Weights of a small transformer language model: 14 layers, 3.05M parameters.
Each number is 128 + 32 x the weight over the matrix's rms, rounded and kept within 0 to 255. Layers, rows and columns count from 0.

# layer 2 MLP up, 512x128, rms 0.163, rows 158-184, columns 0-127
[[141 143 156 102  96 100 143 105 141 150 131 164 123  65 160 130 158  85 119 117 143 149 124 146 116 123 111 166 124 125 110 134 173 121 124  98 120 137 131 126 115 129  44 145 151 125 130 126 133 147 137  87  83 170 148 125 177 133 107 115 146 130 182  52 107 107 168 159 137 101 133 142 123 181 133 105 138 123 133 121 135 132 137 137 143 125 118  74 163 112 175 147  86 182 134 111 168 123 111 162 115 135 136  68 110 109 132 101 139 101 137 130 157 132 129 122  78 164 120 114 125 138 120 110 134 115 123 134]
 [ 64 160 156 110 139  69 123 138 159 112 102 106 141   4 128 186 176 116 159 142 103  84 129 168 164  83 179 159 114 182 159 134 137 108 162 108 165 106 199 214 129 111 117 139 152 115 132 122 152 106  85  85 108 173 118 113 133 113 182 109 144 133 169  95  97 162  77 118 140 131 117 180 154 171 181 179 151 137 106 180 133 124 149 231 161 123 147 105 115 157 132 101 168 171 110  88 114 121  99 210 134  95 113  85 118 148 161  35  69 144  71 111 147  90 153 119 122 182 136  99 133 117 146  61  63 162  75 117]
 [183  80 144 197  82  70 158 109 152 161 157  93 144 158 128 160 160 135 163  87 108  95 154 171 129 108 125  70 128 132  83 123  76 181 165  87  60  88 150 133 106 145 139 101 146 110 128 162 176 137 127 169 125 103 154 145 149 105 113 208 188  75 123 135 152 109 113  97 155 132 120 102 106  92 148 126 179 147 135  62 166  91  70 117 117 120 118 101 103 109  90 142 145  88  38 109 136 209  99 104 103 109 118 143 155 130 134 116 190 119 124 168 151 123 158 177 131  91 106 134 170  76 124 133  80 159 126 138]
 [150 136 136 136 134  94 127  72 140 150  68 136 139 157 185 133 152 110 184 191 121 113  95 135 122 108 139 163  96 118 124 132 111 136 144 155  96  98  96 117 138 172 121  88  82 124 119 101 160 135 154  77 114 197 107 116 128 191 105 204 104 134 151 117 136 104 145 115 134 174 150 144 110 118 107  99 112 177 115  89 172  98 145 108 170 106 106 124 138 124 138 147  65 132 137 104 135 124 102 129 147 101  76  66 131 117 103 126 101 115 129 226 105 190 135 155 139  87 114 174  86 104  95  92 184 145 182 157]
 [154 106 116 165 131 208  91  84 135  86 114 108 118 155 110  90 110 104 145 176 137  67 128 128  75 138 113 175  52 166  96 130 142 174 126 129 177 174 100 128 147 184 136 121 127 100 126 118 135 127 117 141 113 147  78 164 145 221 144 128 157  80 153 174  96  91 157  94 109 102 138  38 182 121 131 158 179  78 102  83 118 136 167 162 185  83 133 111  98 142 136 130 113 230 186 133  96 167 151 165  91 150 151 127 127  94  90  25  83  28 118 126 119 163  87 147 139 152 146 172 108  95  88  76 139 129 146 115]
 [122 115 149 118 145 178 104  82 145  80  51 117  92 144 196 131 116  43  89 161 120  83 137 122  61 181 150 192  75 168 172 184  98 123 138 159 161  59  89 160 130 164 129 139 137 153 164 142 141 123 130  66 121 115  91 101 137 173 110 138 197 136 168 155 139  89 154 142 110 134 139  68 125 168 138 127 126  95  86 125 108 138 115 162 103  88 132 126 175 137 108 133 120 200 156 122 116  94 143 197 121 119 111 103 105  69 158 109  82  72  97 115 163 128 125 136 119  64 111 172  91 164 191 139 147 141 184 185]
 [148 114 108 148 151 165  91 133  89 101 143 137  97 115 178 132 114  82  96 123 116 108 124 139 112 113 120  89  98 128 151 190  69 125 125 140  91  92 153 137 127 118  54 176 127  90 111 139 170 122  80 101 126  99 131 151 146 101 140 123 213  99 148  87 129  97 106 138 142 107 110 135 118 170 175 183 156 141 148 115 127 140  70 156 142 145 151 121 113 132 145 118 195 207 132 205 142 159  75 147  87  81 135  76 121 144 157 108  97 143 113 103 142 119 125 191 136  74 136 124 178 159 162 101  76 139  92 140]
 [108 118 123 116  68 184 135 134 105 132 138 117 143 187  84 159 139 109 113 159  68 126 166  94  89 144  86 103 108 103 128 124 119 120 133 145 112 155 117 103  76 162 154 122  91 187 174 123 117 145 115 154  73 158 121  96 145 112 132 141 127 146 159 148 120 102 152 147  84 181 138 106 111  84  99 146 150 119  67  90 153  83 118 152 156 136  89 153 171  52  78 153 173 128 185  97 194 156  97 145 152 110 175  77 157  76 119 148 216 120 106 144  78 133 150 179  99 108 136  95 114 126 149 151  29 174 211 137]
 [132 105 125 121  97  98 121 103 111 125 148 149 103 105 193  76 125  55  50 163 147 180 125 127  76  69 138 149 182 128 143 107  94 121 122 119 148 148  75 156 142 109 107 133 126 133 108 110 134  95 119 119 139 151 154 149 154 139 126 127 116  86 168 118 105 110 187 105 112 102 107  92 165 140 166 147 159 125 108 107 161 107  70 199 148 142 135  92 147 125 118 130 120 128 127  89 152 163 114 189 161 148 165 144 157  68 127 126 128  31 124 132 158 121 149  98  97 116 134 139 173 157 174 128  87 101 125 145]
 [ 77 148 121 187 109  88 124 175 179  96  48 178 131 126 173 116 194 117 185 137 140 151 125 163 136 102 111 102  98 113 100 114 129 175 100  97 144  85  86 156 120 185 125 105  81 135 180  49 166 170  95 163 133 150 115 130 155 135 176 142 118  99 103  88 100 149 111 138 121 156  84 169 166 102 139 107 102 161  41 102 167 100  93 165 169 128 144 101 119  99 101  97 110 187 157 158 185 113 177 151 143 143 166  66 124  71 124 148 139  93 115 137 142 124 155  79 126 177 142 119 130  99 129 121 137 126 185 125]
 [123 160 145 169 111 149  76 109  87  52 149 131 215 131 126 152 109 179 155 147 132 167 117  74 117 151 122 111 119 200 101 132 137 133 161 167 136  97 192 146 103 167 101 107 159 136 164 132 127 123 117 143 128 145 107 141 168 111 138 112 110 137 102 135 135  75 146  42 125 112  84 141 127 162  88 152 163 126  69 146 109 137 138  90 160 104 142 133 107 102 132 122 192 105 107 175 148 147 184  82 161  92 138 104 137 118 106 104 165 129 114  75 109 125 106  72  86 205 177 141 108 173 148 114 138 131 148  90]
 [ 77 229 146 121 125  48  98 176 128 145 126 145 125   8 219 139 156 107 101 114  91 148  77 111 111 111 121 156 152 137 169 140 133 124 154 165 143 122 155 139 175  68  90 126 145 110  99 111 126 123  88 115 152 144 127  97 121 115 144 104 136 129 126 101 126 143 116 141 175  90 109 142 178 152 158 146 129 157 111 139 130 131 110 193  96 105  90 130  86 145 180 129  93 103 146  87 147 158 159 131 122  93 142 168 127 142 144 128 110 121 103 146  95 161 114  89 163 132  94 112 105 160 173 179 119 152 140 110]
 [132 111 205 209 130 121  74 118 110  78 176 149 151 133 169 151 105 127 129 100 109 133  72  63 154 137 105 117 180 110 135 153 114 163  98 137 136 161 142 138  89  82 112  93 127 166  89  89 116 128 114  97 175 132 155 148 142 147 163 111 102 141  68  89 110 147 171  73 109 141 105 149 147 131 108 181 180 166 135 121 134 119 112  90 141 131 111 151 122 101 167 128 156  91  42 174  82 175  87  89 142 148 118 143 147 146 128 164 127  95 129 148  20 139 144 127 137 155 127 146 168 110 124 166  70 154 108  97]
 [201 198 133 144 133 177  45  96 130 114 117  97 190 166 110 176 104 151 121 138  55  76 144 139 129 127 124 108 166 200  76 174  52 141 141 174 136 152 119 107 123 134 144 102  97 117 133  85 171 137 100 121 145 163  44 222 134 114  85 135 140 137 142 144 133 142  96  73 150 117 122 146  73 134 112 150 136 173 113 148  89 121 117  95 157 124  61 136 167 108 127 123 159 180 145 231 128 126 194 156 143 124  96  91 117  79 136  74 135 124 115 116 127 143 103 143 122 130 187 106 113 162 190 113 134 140 120 138]
 [ 79 109 162  78 139 142 146 118 153  74  84 144 113 114 123  98 184 122 133 121  80 166 135 165 130 152  80 156  67 119 163 154 127 188 116 180 118 142 114 144  51  86 119 121  76 114 145 137 124 167  58 162 122  89  86  99 121 118 148 177 196 135 116 147 129 129 112 124 133 136 117 101 127 117 125 150 139 184 119 102 180  64 162  83 110 145 119 141  57 117 153 127 170 169 148 152 112 130 117 154  87 158 168 140 132 130  93 152 134  72 117 191 111 135 105 153 168  57  72  95 184 131 156 173 118 177 135 106]
 [119 132 161 107 137 127 114 143 106 121  90 123 163 148 150  94 118  55 103  99 122 116 135 135 109 105 190  97  75 127 158 234  43 122 155 157 142 141 105 178 104  90 142 105 144  97 116 138 185 146 118 126 139  67 117 136 126 168 132 184 138 131 162 158 108 136  64 128 139 126 148  93 183 128 180 128 122 159  90 108 191 111  86 182 129 125  80  90  87 122  93 131 102 141 153  75 121 135 135 154 104 193 107  70 125 123 121 125  94 143 104 109 154 119 166 145 141 100  61 174 231 151 100 177 107 134 115 161]
 [ 96 132 131 105  97  79 128 149 172 109 127 213 136 126 124 133 136 153  96  88 139 179 153 162  87  90 112 114 112 170 148 185 107 141 102  69 106 147 146 151  55 118 128 135 124 125 227 119 147 135  61 185  82 113  42  98 169 106 102 173 180 108 164 109  80 122  82 110 132  91 130 137 150 109 114 132 129 115 102 139 150  30 137 172 140 121 166 135  72  84 112 102 143 104 132  97 209  97 178 178 153 150 125 121 116  57 125  50 188  81 113 128 131 153 158 144  86 144 163  67 197  93 152  93 136 116 163 118]
 [150  95 194 162 131 130 108  65 170 128 171 154 108 168  92 143 150 171  79  80 132 146 111  74  93  75 161 111 145  87 110  98 138 169  80 161 173 154 147 134 134 131 138  65 217 135 185 123 139 115 150 107 154  73 178 104 143 126 105 172 146 160  99 172 151 110 114  77 101 138  91  81 122 128  91 149 165 122 111  78 141 120 121 118 111  92 121 123 118  85 175 154 154 160  62 142 141 161 157  96  73 149 154 130 145 160  78 176 114 130 131 183  82 115 124  94 107  90 140  88 135  75 152 123  47 133 182  98]
 [118  92  95 132 137 100 166 105  87 157 107 141 150 165 204 120 164 134 131  73 145 143 123 145 172  97 144 210  82  47 124 122  74 117  88  67  89  83  57 128  89 106  75 121 139  62 156 111 146 115  88 146  96 137 154 127 124 143  95 141 145 124 142  87 121 108 171 133 112 100 143 155 155 138 121 141 118 180 113 103 212 116  85 142 209 144 114  75 178 148 157 121 169 169 128 127 206 202  94 161 108 184 168  63  97 113 190 153  91 148 128 140 117 139  90 162 146 102  82 177 173 173 150  85 158 129 129 147]
 [102 146 138 127 108 149 181 126 109 121 152 161 153 181 105 157 162 127 106 122  94  76 124  65  99 102 134 200 113 127  79 117 127 150 130 154  71 157 115  98 110 119 151 103  91  95 107 105 111 113  82 108  97 178 109  88 159 149 101 170  90 102 161 121 135 173 161 131 130 176 124 128 107 100  39 121 123 145 132 163 124 126 117 103 192 139 119 127 113  92 140 127 129 103  97 101 142 175 103  92 104 190 129 108 142 120 124 160 184 132 118 209  95 137  84 176 169 119 118 176 171 103  67  87 126 151 175 111]
 [134 106 122 149 129  79 131  79 174  86 160 109 155 135 108 122  97 164 157 102 147 167 118 145 170  44 181 157 170 165 149 107 168 157  90  97 166 142 140 183 108  99 118 101 152 101 153 133 126 119 105 119 120 156  93  70 124 134 148 128 156 123  93 155 156 102 110  59 198  68  89  91 144 110 125 160 163 103  97 100 222 124 152 120 149  97 136 122 107 158 193 143 123 119  86  92  81 129 151 154 117  83 152 137  79 148 153  23 181 107 117 146  65 137 151  62 143 153 128 149 163 124 119  89 101 146 201  85]
 [147 121 143 120 120  54 146 123  87 151 111 201 119  86 203 134 167 122  93 131 131 123  73 119 108 120 140 177 132 170 144 161 102 143 100  96  95 110 108 126 132  65 115  77 157 129 142 134 157 170 111  75 158 127 115 106 143 191  84 164 220 163 132  58 153 112  80 116 143  93  99 140 117 202 120 110 118 134 150 128 167  82 105 113  94 137 188  84  80  88 140 129 112  84 136 137 152 132 171 160  97 118 105 103 154 104  85 165 177 138 116 145  69 108 164 132 119 111  90 112 186 158 135 191 105 120 166 114]
 [101  88 145 137 164  79 116 107 144 124 113 176  72 146 137 149 121 113 188 156 134 158 105  38 144 115 108  76 179  93 142 110  95 130  94 110 183  65 120 156 111 119 118  29 162 236 159 139 139 145 142  48 105 108 170 151 149 135 142 139 134 165 180 131 128 154 142 129 117 107 118 100 143 161  71 113 159 173 106  89 189 128  88 132 116 122 181 119  85  93 120 159 135  55  89  99 127 124 114 165 150  86 151 127 115 120 100 170 158 127 114 186  44 135 197 125  99  98 103 125 142 140 160 177  82 132 180  96]
 [ 89 128 151 187  72 153 126 129 183 122 119 158 109  61 177 157 152 187  88 101 122 162 133 119 100  71  97 159 150 154 149 177 118 241  76  87 147 193 112 150 120 110  94 132 108 138 146  47 127 109  94 174 135  93 128 170 154 113 110 121 153  72 116 109  92  98 146 111 136 101 149  93 181  95 156 114 115 121 112 105 148  77 124 151 174  87 110 121 120 137 194  99 135 161  88 148 138 105 131  93 167 210 180 110 115  39 142 123  95  53 123 113 111 189 146 106 101 143 173 122 175 128 136 109 164 133 122 172]
 [175 176 147  89 145 153 128 120 175  86 127 132  68 109 132 175 141 134 111 142  75 133  87 129 150  77 134 149 136 130 134 114 153 125 147 161 109  85 162 127 123 114 106 129 101 184 136  43 140 113 137 136 135 119 100 131 122 118 103 118 139  95 161 103 140 117  86 163 187 130 114 138  83 135 130 131 138 102 127 102 130 148 144 129  98 144 169 140 137 139 130 126  93 143 127 134 125 103 167 148 127 130 138 119  93 141 139 127 153  48 120 118 158 206 117  96 104 133 152 168  79 146  98 101 156 153 164 139]
 [145 142 129  92 123 119 135 139 102 133 110 120  74 129 166  79 145 105  89 165 119  99 113 102 139 170 108 179 100 132 165 147 127 150 125 128 150 120 109 145  84  96 137 131 165 106 135 118 137 124  81 156 110  79 132 152 129 202 122 142 202 107 158 120 107  84 136  60 155 102 112 115 169 172 134 146 157  93  90 141 130 136  73 187  74 117 137  29 116 148 104 124  96 208 161 124 122 118 119 116  99 126 148 134 144 138 133 150 132 152 109 125 152 110 140 108 138 126  82 192 170 168 136 171 116 139 135 176]
 [164 143 104 149 141 142 126 111 125 121 110 125 102  29 156 127 126 116  63 100 152 127  96 155 123  96 145 115 161 166 130 153 122 209 105 118 145 145 168 124 143 127  86 106 106 108 124  43 159 109 100 140 127 191 141 162 177 143 158 118 188  80 146  88 130  93 202 177 143  98  87 122 143 104 167 134 162 108 132 145  79 115 168 103 139 109 105 100 140 141 205 128 118 155  90 151  80 149 124 163 115  95 171 105 144  94 132  34 109  69 136 154 134 134 133  86 131 191 164 129 114 157 114  72 130 115 108 118]]
# layer 2 MLP down (transposed), 512x128, rms 0.139, rows 158-184, columns 0-127
[[108 101 125 125 110 137 139 134 146 116 121 107 145 150 138 120 127 131 145 127 129 119  94 147  70 134  96 136 172 127 114 139 144 120 151 168 145 115 141 104 127 105 116 146 141 142 140 131  87 144 136 161 169 122  95  97 138 110 146  96  92 135 133 141 125 145 122 141  95 136 124 136  90 124 131 129 105 137 145 120 101 176 111 121  95 129 124 116 125 140 100 151 117 123 142 147 123  98 142 142 136 122  91 135 141 123 113 155 142 139  94 121 137  94 115 122 127 139 136 152 125 133 126 154 153 139 138 132]
 [ 53 114 144  95 156  78 112  98 107  71 153 143 217 167 121 173 103 165 176 115 100 192  67 124 133 155 149 104 153  95 143 147 160 145 128  99 100 136 127 126  36 129 178 203  89 129  96  48 120 163 172  91 192 106  92 120 120 160 162  85 142 154 110 212 183 148  96 138 117 124 181 205 122 179 140 118 125  53 135 143 158 147 182 151 116 139 136 238 113 118 134 120  83 171 126 141  84 122 126 142  97  92 132 143 123 148  64  81 132 128  73  88 146 139  45  79 183 150 130  69  93 158 152  82  99 204  99 126]
 [237  63 113 165 146 147 127  90 150 169  96  97 155 162  93 156 110 107 129 139 102 104 177 116 148  86  88 189 113 112 146 152  86 220 133  90 129 123 134 129 163  61 125  91 152 143 158 113 119 151 164 111 169 111  73 119 142  84 139  90 118 146 183  96  87 166 126 150 163 117 164 192 132  89  96 105 157  78 123  95 124  87 136 166 156 129 152  58  56 153 140 127 151 152 111 137 117 125 107 117  99 137 128 158 115 166 169 124 122 102  61 108  67 161 138 220 166 147  87 111 109 132 169 148 101 157 122 150]
 [176  80  90 182 136 152  95 118  86  64  95 123 155  93 159 134 144  90 124  97 153 137 135 152 187 156  74 164 113 174 124 138 137  31 105 164 169 136  79  80 122 128 110 138  91 167 139 163  79 151 145 113  74 100 179  93 131 140 110  99 121  89 117 131 134 136 122  68 122  96 183 133 150  97 152 157  99 127 131  95 104 118 110 148 114  86 164 151 105 160 118 153 175 132 152 164 142  70 176 130 125 110 158 156 131 178 127 101 179 116 111 105 152 142 133 100 161 112 138 155 117 160 154 116 131 157 130  88]
 [143 169  82 155 117  81 110 166 156 106 155 160  79 131 120 117 145  93  97 142  93  80 146 107  82 157 104 122 105 131 153 100 127  93 146 109 139 110  82 136 105 108 170 133 156 110 145 134 144  97  36 140 124 147 120 133 166 119  39 159 142 131  91 132 153 105 174 180 137 167  90 130  52  23 169 103 126 179 158 130  75 105 136  73 104 100 157 203 147 114 126 137 154  87 113 171 162  84 173  99 184 113 156 154  72 149 202 162 137 145 100 216 152 147 128  76  95 109 123 188 121 166 156 164 171 140 102 152]
 [124 167 115 204 102 152 138 117 173  92 146  86 125 184 103  76 136  92 124 116 137  61 174 151 140 168 132 137  93 182 186 161 101  74 109 118 109 154 165  95 190 152  78 125 132 115  74 175  90 161 124 171 131  99 146 112  85 186 134 104 114 136 185 128  90 105  81 131 152 135 104 141 130  98  92 111 135  84 108 137 142 172  53 114  95 153 119 138  64 117 164 129 136 106  86 148 123 106 190 126 136 168 149 132 131 105 137 127 117 114  89 131 106 132 148 143 146 130 134 180  49 173 112 146 109 149 102 137]
 [ 67 145 143 143 109 119 117  81 168 114 101  58 129 140 174 128 133 107 141 124  57 124 122 133 125 105  79 205 174 134 158  68 140 103 138  99 163 183 155 163 186 196 128 105  60 130 137 125 128 148 159 124 164 107  83 172 117 121 129 122  98 191  98 140 147 133 115 125 141 144 130 135 119  91 177 123  64 130  57 156 163 126 149 136 127 101 131 132 157 139  95 130 140  47 210 118 124 107 110 117 124 131 129 160 127 102 119  86 128 129 137 143 144 130 130  98 135 170 135 123 106  71  64 185  98 137 166 141]
 [ 97 142 185 163 163  76 108 177 174 109  99 101  96 142 142 172 127 158 108  98 158 163 138 125 102  98 106 151 162 154 182 147 102 100 148 144 136 113 116 179 139 167 163 203 137  75  58 113 128  67 119  94 118 145 158 152 175 117  90  98  92  90 154 143 202  79 101 121 100 129 158 175 133  77 107  88 145 111  84 132 135 129 123 106  82  57 136 141 128 115  96 133 120 111 133 139 156 121 156 110  90 139 111 120 175 109 171 150 133 137  92 156 143 164 137 142 119  65 166 151 124 131  96 118 114 173 136  79]
 [105  97 179 104 166 148 184 143 106  92  97 147 141  98  97 145 109 122 133  89 139 123 148 152 114 109 120 126 136 158 124 163 165 134 121 162 104 143  77 116 142 110 133  81 149 165 143 124 112  94  76 169 124 165 149 117 139 188 102  97 129 103 155 167 138 158 131 167 173 189 186 184 129 108 136 160 137  73 108 117  96 102  67  75 112  99 111 182 148 118 115 122 149  96 147 180 147 109 108  97 139 136  88 148 128 172 137 145 123 181 132  94 126  79 143 135  88 135  92 117  92 121 149 139 134 142 138 141]
 [ 76 144 146 121 119 197 161  76 157 132 122 141 144 127 130  99 137 129 122  86 145 135 115  81 122 104 118 128 132  77 127 145 148 137 126 172 170 140  89 163 145 110 147 136 104 125 139 140  99 125 124 147 127 118 125 118 163 196 165 104  60 149  79 172 104 149 130 122  47 127 119 104 120 123 155 140 104 112 158 161  92 135 129  81 112 104 100 125 111 112 125 127 161 142 157 141 134 160 137 147  90 117 120 142 130 137  71 104 123 151 119  89 175 145 145 159 125 128 141 110 139 117 123  75 196 109  75 168]
 [123 135 149 126 161 137 184 130 120 106 105 126 129  80 156 100 195 142 159 127 111 191 128 112 151 129 104 128 166 123 139 166 122 134 160  93  88 117 213 173  76 142 126  99 170 123 151 161  81 165 127 138 148 114 172 115 125 136 114 148  69 102 173 109 129  89 131 110 137 102 171 130 133  72  95 141 127 107  62 137 140  62 123  93 166 139  90 139 106 118 197 116 104 139 103  96 140 101 149 202 144 108 171 151 133 170  97  92 121 131 116 124 118 172  83 120 115 150 105  95 110 116 162  81 160 150 114 122]
 [119  88  94 155 101 175 170 123 138 147 119 132 129 129 104 106 111 136 156 160 123 156 133 130  91 130 141 154 177 115 131 133 141 160 166  86  79 122 123  43 163 107 141 130 140 146 125  90 116 135 129 110 131 100 145 168 112 143 118 151 132 139 117 137 184 159 158 137 119 112 143 131 120 109 119  93  98 152 165 139 167 162 144 130 133 121 165 117 134 125 144 130 153  73  82 103  77  93 159 139 113 103 128 124  69 138 143  96  96 140  99 116 144  58 177 135 115 132 129 132 126  96 114 117 132 184 130 182]
 [151 163 133 104 196 108 138 127 147 138 140 113  95 137 159 180 148 151 110 158 126 190 125 127 139  93  99 177  99 133 136 110 175 106 101 118 152 108 168 136 128  90  94 106 129  90 151 125  71 115 163 165 175 118 116  87 127 156 148  69 133 122 143 213 123 136 145 138 124 137 132 138 148 151 184 110 100 106 154 131 176 109 117  65  40 134  39 159 120 181 114 118  84 116 171 116 151 136  80  76 113 165 122 157  83 178 175 108 110 113 147 156 110  52 124 146 122 116 147 111 114 145 108 162 167 146 113 129]
 [ 98  94 156 131 131 119 133 219 118 147 147 162  88 148  99  71 178 176 151 140 150  75  71 105  66  92 190 130 123  98 157 134 128 115 121 129 100 139 136 139 150 137 152 178 144  96 138 137  88 124 144 125  55 154 147  87 128 142 149 126 156 153 107 130 113 122 118 158  82 115 149 129 159 166 165 169 122 113 186 158 123  96 157  85 105 136 120 140 155 118 177 123 101 120  75  97 109 108 108 139 115 169  96 124 112 143 139 213 183 136 117 128  97 132 135 107  95 127 102 134 115 131 142 128 151  68 157  83]
 [151 107 115  86 159  96 162 134 156 110 102  90 147 126 182 109 173 140 158 122 142 131 118 141 153 120 147 123 133 149 156 146 182 183 110 175 175 131 127 161 171 100 160 110 151  95 141 117  94 145  89 164 101  92 131 118  35 159 112 114 121 118 153 102 112 123  87 134  78 113 113 119 118  81 124 173 181 190 150 179  58 107 146  43 137 155 139 127  99 163  99  96  81 159 127 100 129 109 140 142 168 197 138  81 139 141 137 140 165 110  96 155 166  94  69 163 137 193 105 149 130 156 135  95 140 195  64 108]
 [ 92 151 146  64  82 158 166 156 185 153 160 116 133 148 161 202 122 133  47 120 172 145  92 123  66 111 179 189  94 192 112  61 157 103 103 135 114  83  67 156 137 139 136 148 150 172 143 100 130 118 183 127 132 220 173  59  69 134 105 115 104 123 120 124 145 137 114 163 126 178 140 167  81 186 133 141 129 103 144  84 104  91 144 142 143  84 121 155 103  70 121 128 117 126  85 133 162 130 109 134 122 118  99 146  60 145 128 150 161 138 111 111 123 106 151 161 103 129 113 166  88 116 112 117 153  89 165 137]
 [149  87 146 105 140 191 176 121 127 134 129 159 134 141 158 127 122 141 151  94  88 131  94 123 114 102 135  71 135 126 126 121 119 104 150 118 114  91 183  97 131  90 137 134 147 106 112 183 101  74  99 136 124 114 166 126 167 161 120 200 180 122 125  98 111 133 144 188 100 113 128 163 171  66  84 129  89 124 123 163 137 139 102 109 115 100 116 138 164 101 171 150 127 116 152  86 127 119 129 151  98 157  87 116 143 183 132 122 165 145 156 147 129 175 110 180 116  98 117  72 111 108 118 104  68 147 167 120]
 [176  98 131  84 120  90 162 154 123 136 137 102 119 126 127 111  85  98 153 165 138 131 114 115 139 129 125  79 151 136 112 100 151  11 163 141  99 153 125 169  98 155 142 181 207 144 182 161 124 117  41 162 174  93 143 103 147 165 148  87 123 112 136 112 137 147 126  66 144 164  93 106 117 115 142  66 127 123 118 224 119 121 147 148 157 139 157  86  99 165 157 120  91 103 142 130 135 176 103  45 102 116 103 165 101 116  99 103  80  86 139 170 152  83 125 158 177  93 155 153  83 100 121 131 174 121 173 130]
 [190 104 118 133 153 107  72 157 176 105 127 136  90 103 111 114  98 111 104 123  66 153  84 200 100 173 138 139 113 137  85 130 192 158 190 158  97 145 140 140 135 103 116 163  91 149 162 147  50 113 140 164 139 106  91  98 128 101 202 132  90 121 111 141 163 136 122  86 176 186 165 115  78 141 103 142 128 116 156 160  81 104 138 119 117 122  73  69 164 179  14 123  98  72 206 134  74 148  84  72 165 107 100 177  98 120 108 122 224 133 126 182 145 137 169 154 107 103 129 125 153  85 101 149 127 162 171 180]
 [117  94 102  82 132 120  72 147 136 125  68 114 129 105 168 101 137 131 129  91 127 161 153 115  93 150 103  78 105 101 113 163 136 166 146 166 166 123 118 147 173 123 103 129 116 155 110 147 117 116 141 130 148 120 126  74 126 145 109  91 110 113  95 150 138 106 137 207 178  46 162  82 139  91 155 166 115  86 198 117  72 118  74 154 107 128 171  69 166  64  75 117 113 155  95 131 159 124 127 110 122  93 168 127 165 136 139 124 173 190 129 169 139 138 160  82 166 170 203 155 132 152  67 139 140 154 125 158]
 [ 81 108 149  75  73 130 136 156 104  62 139 146  69 113 113 102 136 134  68 108 125 149 114 171 124 130  75 148 128 121 155 196 143 140 133 135  96  76 113 127 119 186 166 102 150 134 163 145  97 121 129 194 154 176 192  28 115 118 165 129  50 135 174 126  99 147 167 100  38 113 183 137 134 132 165 124 121  73 168 162 186 103 128 204 199 160 129 153  80 142 122 130 161 135 151 198 134 123 106 169 148 157 147 152 158 123 151  89  74  95 131 116 106 131  78  53 110 145 122 118 153 112 115 134  91 146 162  90]
 [130 113  88 102  78 124 128 173 174  98 204  91 158 117 145 152  81 148 144 118 127 183  91 145 114 110  81  62  82 142 133  97 110 107 127 186 139  70  59  89 136 214 113  59 150 147 152 168 122 177 151 127 180 130 107 147 115 161 129 108 116  56 143 147 138 163 121 169 105 103 153 105 124 190 100 107 130  73  79 106 142 120 105 134 161 125 124 149 151  85 118 155 118 154 140 143 123 158 129 191 111 122 131 119  87  89 189 140 109 146 122 165 146 132 120 133 171 207 175 139 108 110 144 104 112 125 144  70]
 [120 163 139 175 157  92 141 115 193 137 107 145 119  86 188 161  93 165 166  87 121 116  81 125 153 209 192  81 117 105 123  87 176 147 151 151  95 156  21  69 102  82 152 138 212 182 122  85 116 180  96 129 189 120 120 107 136 118 166  99 114 134 110 126 126  94 125 124  84 156  84 147 200  64 125 137 159 112 130 141 193 178 100 107 144 125 136  84 206 128  80 123 130  60 116 110 139 167 124 108 113 181 111 157 150 124 193 161  96 117 159 160  87 128 121  76 136 127 145 145  92 127 119  56  85 115  83 110]
 [137 110 156 165 128 159 121 101 102 125 141 118 115 106 134 163 143 154 153 105 119  71 113 159 138 117 161 127  90 147  85 137 157 103 177 136  88 156 126  91 166 128 124 119  79 149  94  87 124 123 141 137 143 121 155 158 167 175 113 140 129 128 148 152 119 143 103 127 119 146 101 158 107 135 132 156 128 136  99  86  96 124  76 103 139 187 111  71 151 144 152 120 143 183 130 100 125 149 143 133 155  99  99  98 102 125 132 131 147 116 185 117 145 117 144 149 143 104 114 133 105  98  50 145 143 136 108 115]
 [140  94 102 157 140 112 134 120 105 148  98 150 117  70 147 118 118 110 125 140 132  81 121  80 141 152 152 124 138 118 133 141 140 180 156 116 155 149  68 171 139 116 136 135 149 162 119 138  92 100 155 127 157 140 153 122 108 146 114 135 152 127 142 109 140 135 133 127 127 111 125 100 135 126 119 109 103 116 138 167 118 165 121  99 129 120 107 152 144  95 161 122 151  76 107 172 128 115 130 126 100 148 176 124 133  99 119  84  86 147  95 109 119 111 116 178 148  89 136 124 162  97  96 156  96 218 166 156]
 [107 112 107 125 110 169 144 109  74 114 132  82 100 156  92 109 110 146 171 125  69 105 136 123 195  96 207 148 129 149 104 141 114 158 130 138 160 131 137 141 152 125 142 108 133 161 163 205  49 142 186 112 136 122 146 188 134 140  88 143 102 113 119  99 132 155 101 150 162 113 106 133  76 127 176 146 105 137 126 131 137 136 130 120 170 133 160 157 107  75  62 119 161  81 150 122 119 159 169 140  94 137 102 174 103 179 131 102 148  76 114 160 148 142 166 100 135  80 108 105 128 170  77 100 146 123  78  56]
 [126  93 134  80  77 103  71 148 122 168 167 178 118 122 162 143 101 135 104  85 117 147  84 143 118 100 190 126 132 155 122 113  93 105 145 191 129 145  77 140 116 132 149 113 126 153 180 170  93 116 161 133 153 120  93  93 124 125 152 147 129 135 139 151 165 147  93 154 113 155  96 151  94 101  68 154 141 132 118 173 147 120 101 133 127 175 142 114 145 166 113 126 117 148 148 130 147 141 117 122 106  94 131 124  96 139  98 215 165 143 101 123 135 130 105 127 118 105 101 143  71 129 159 116 137 180 103 131]]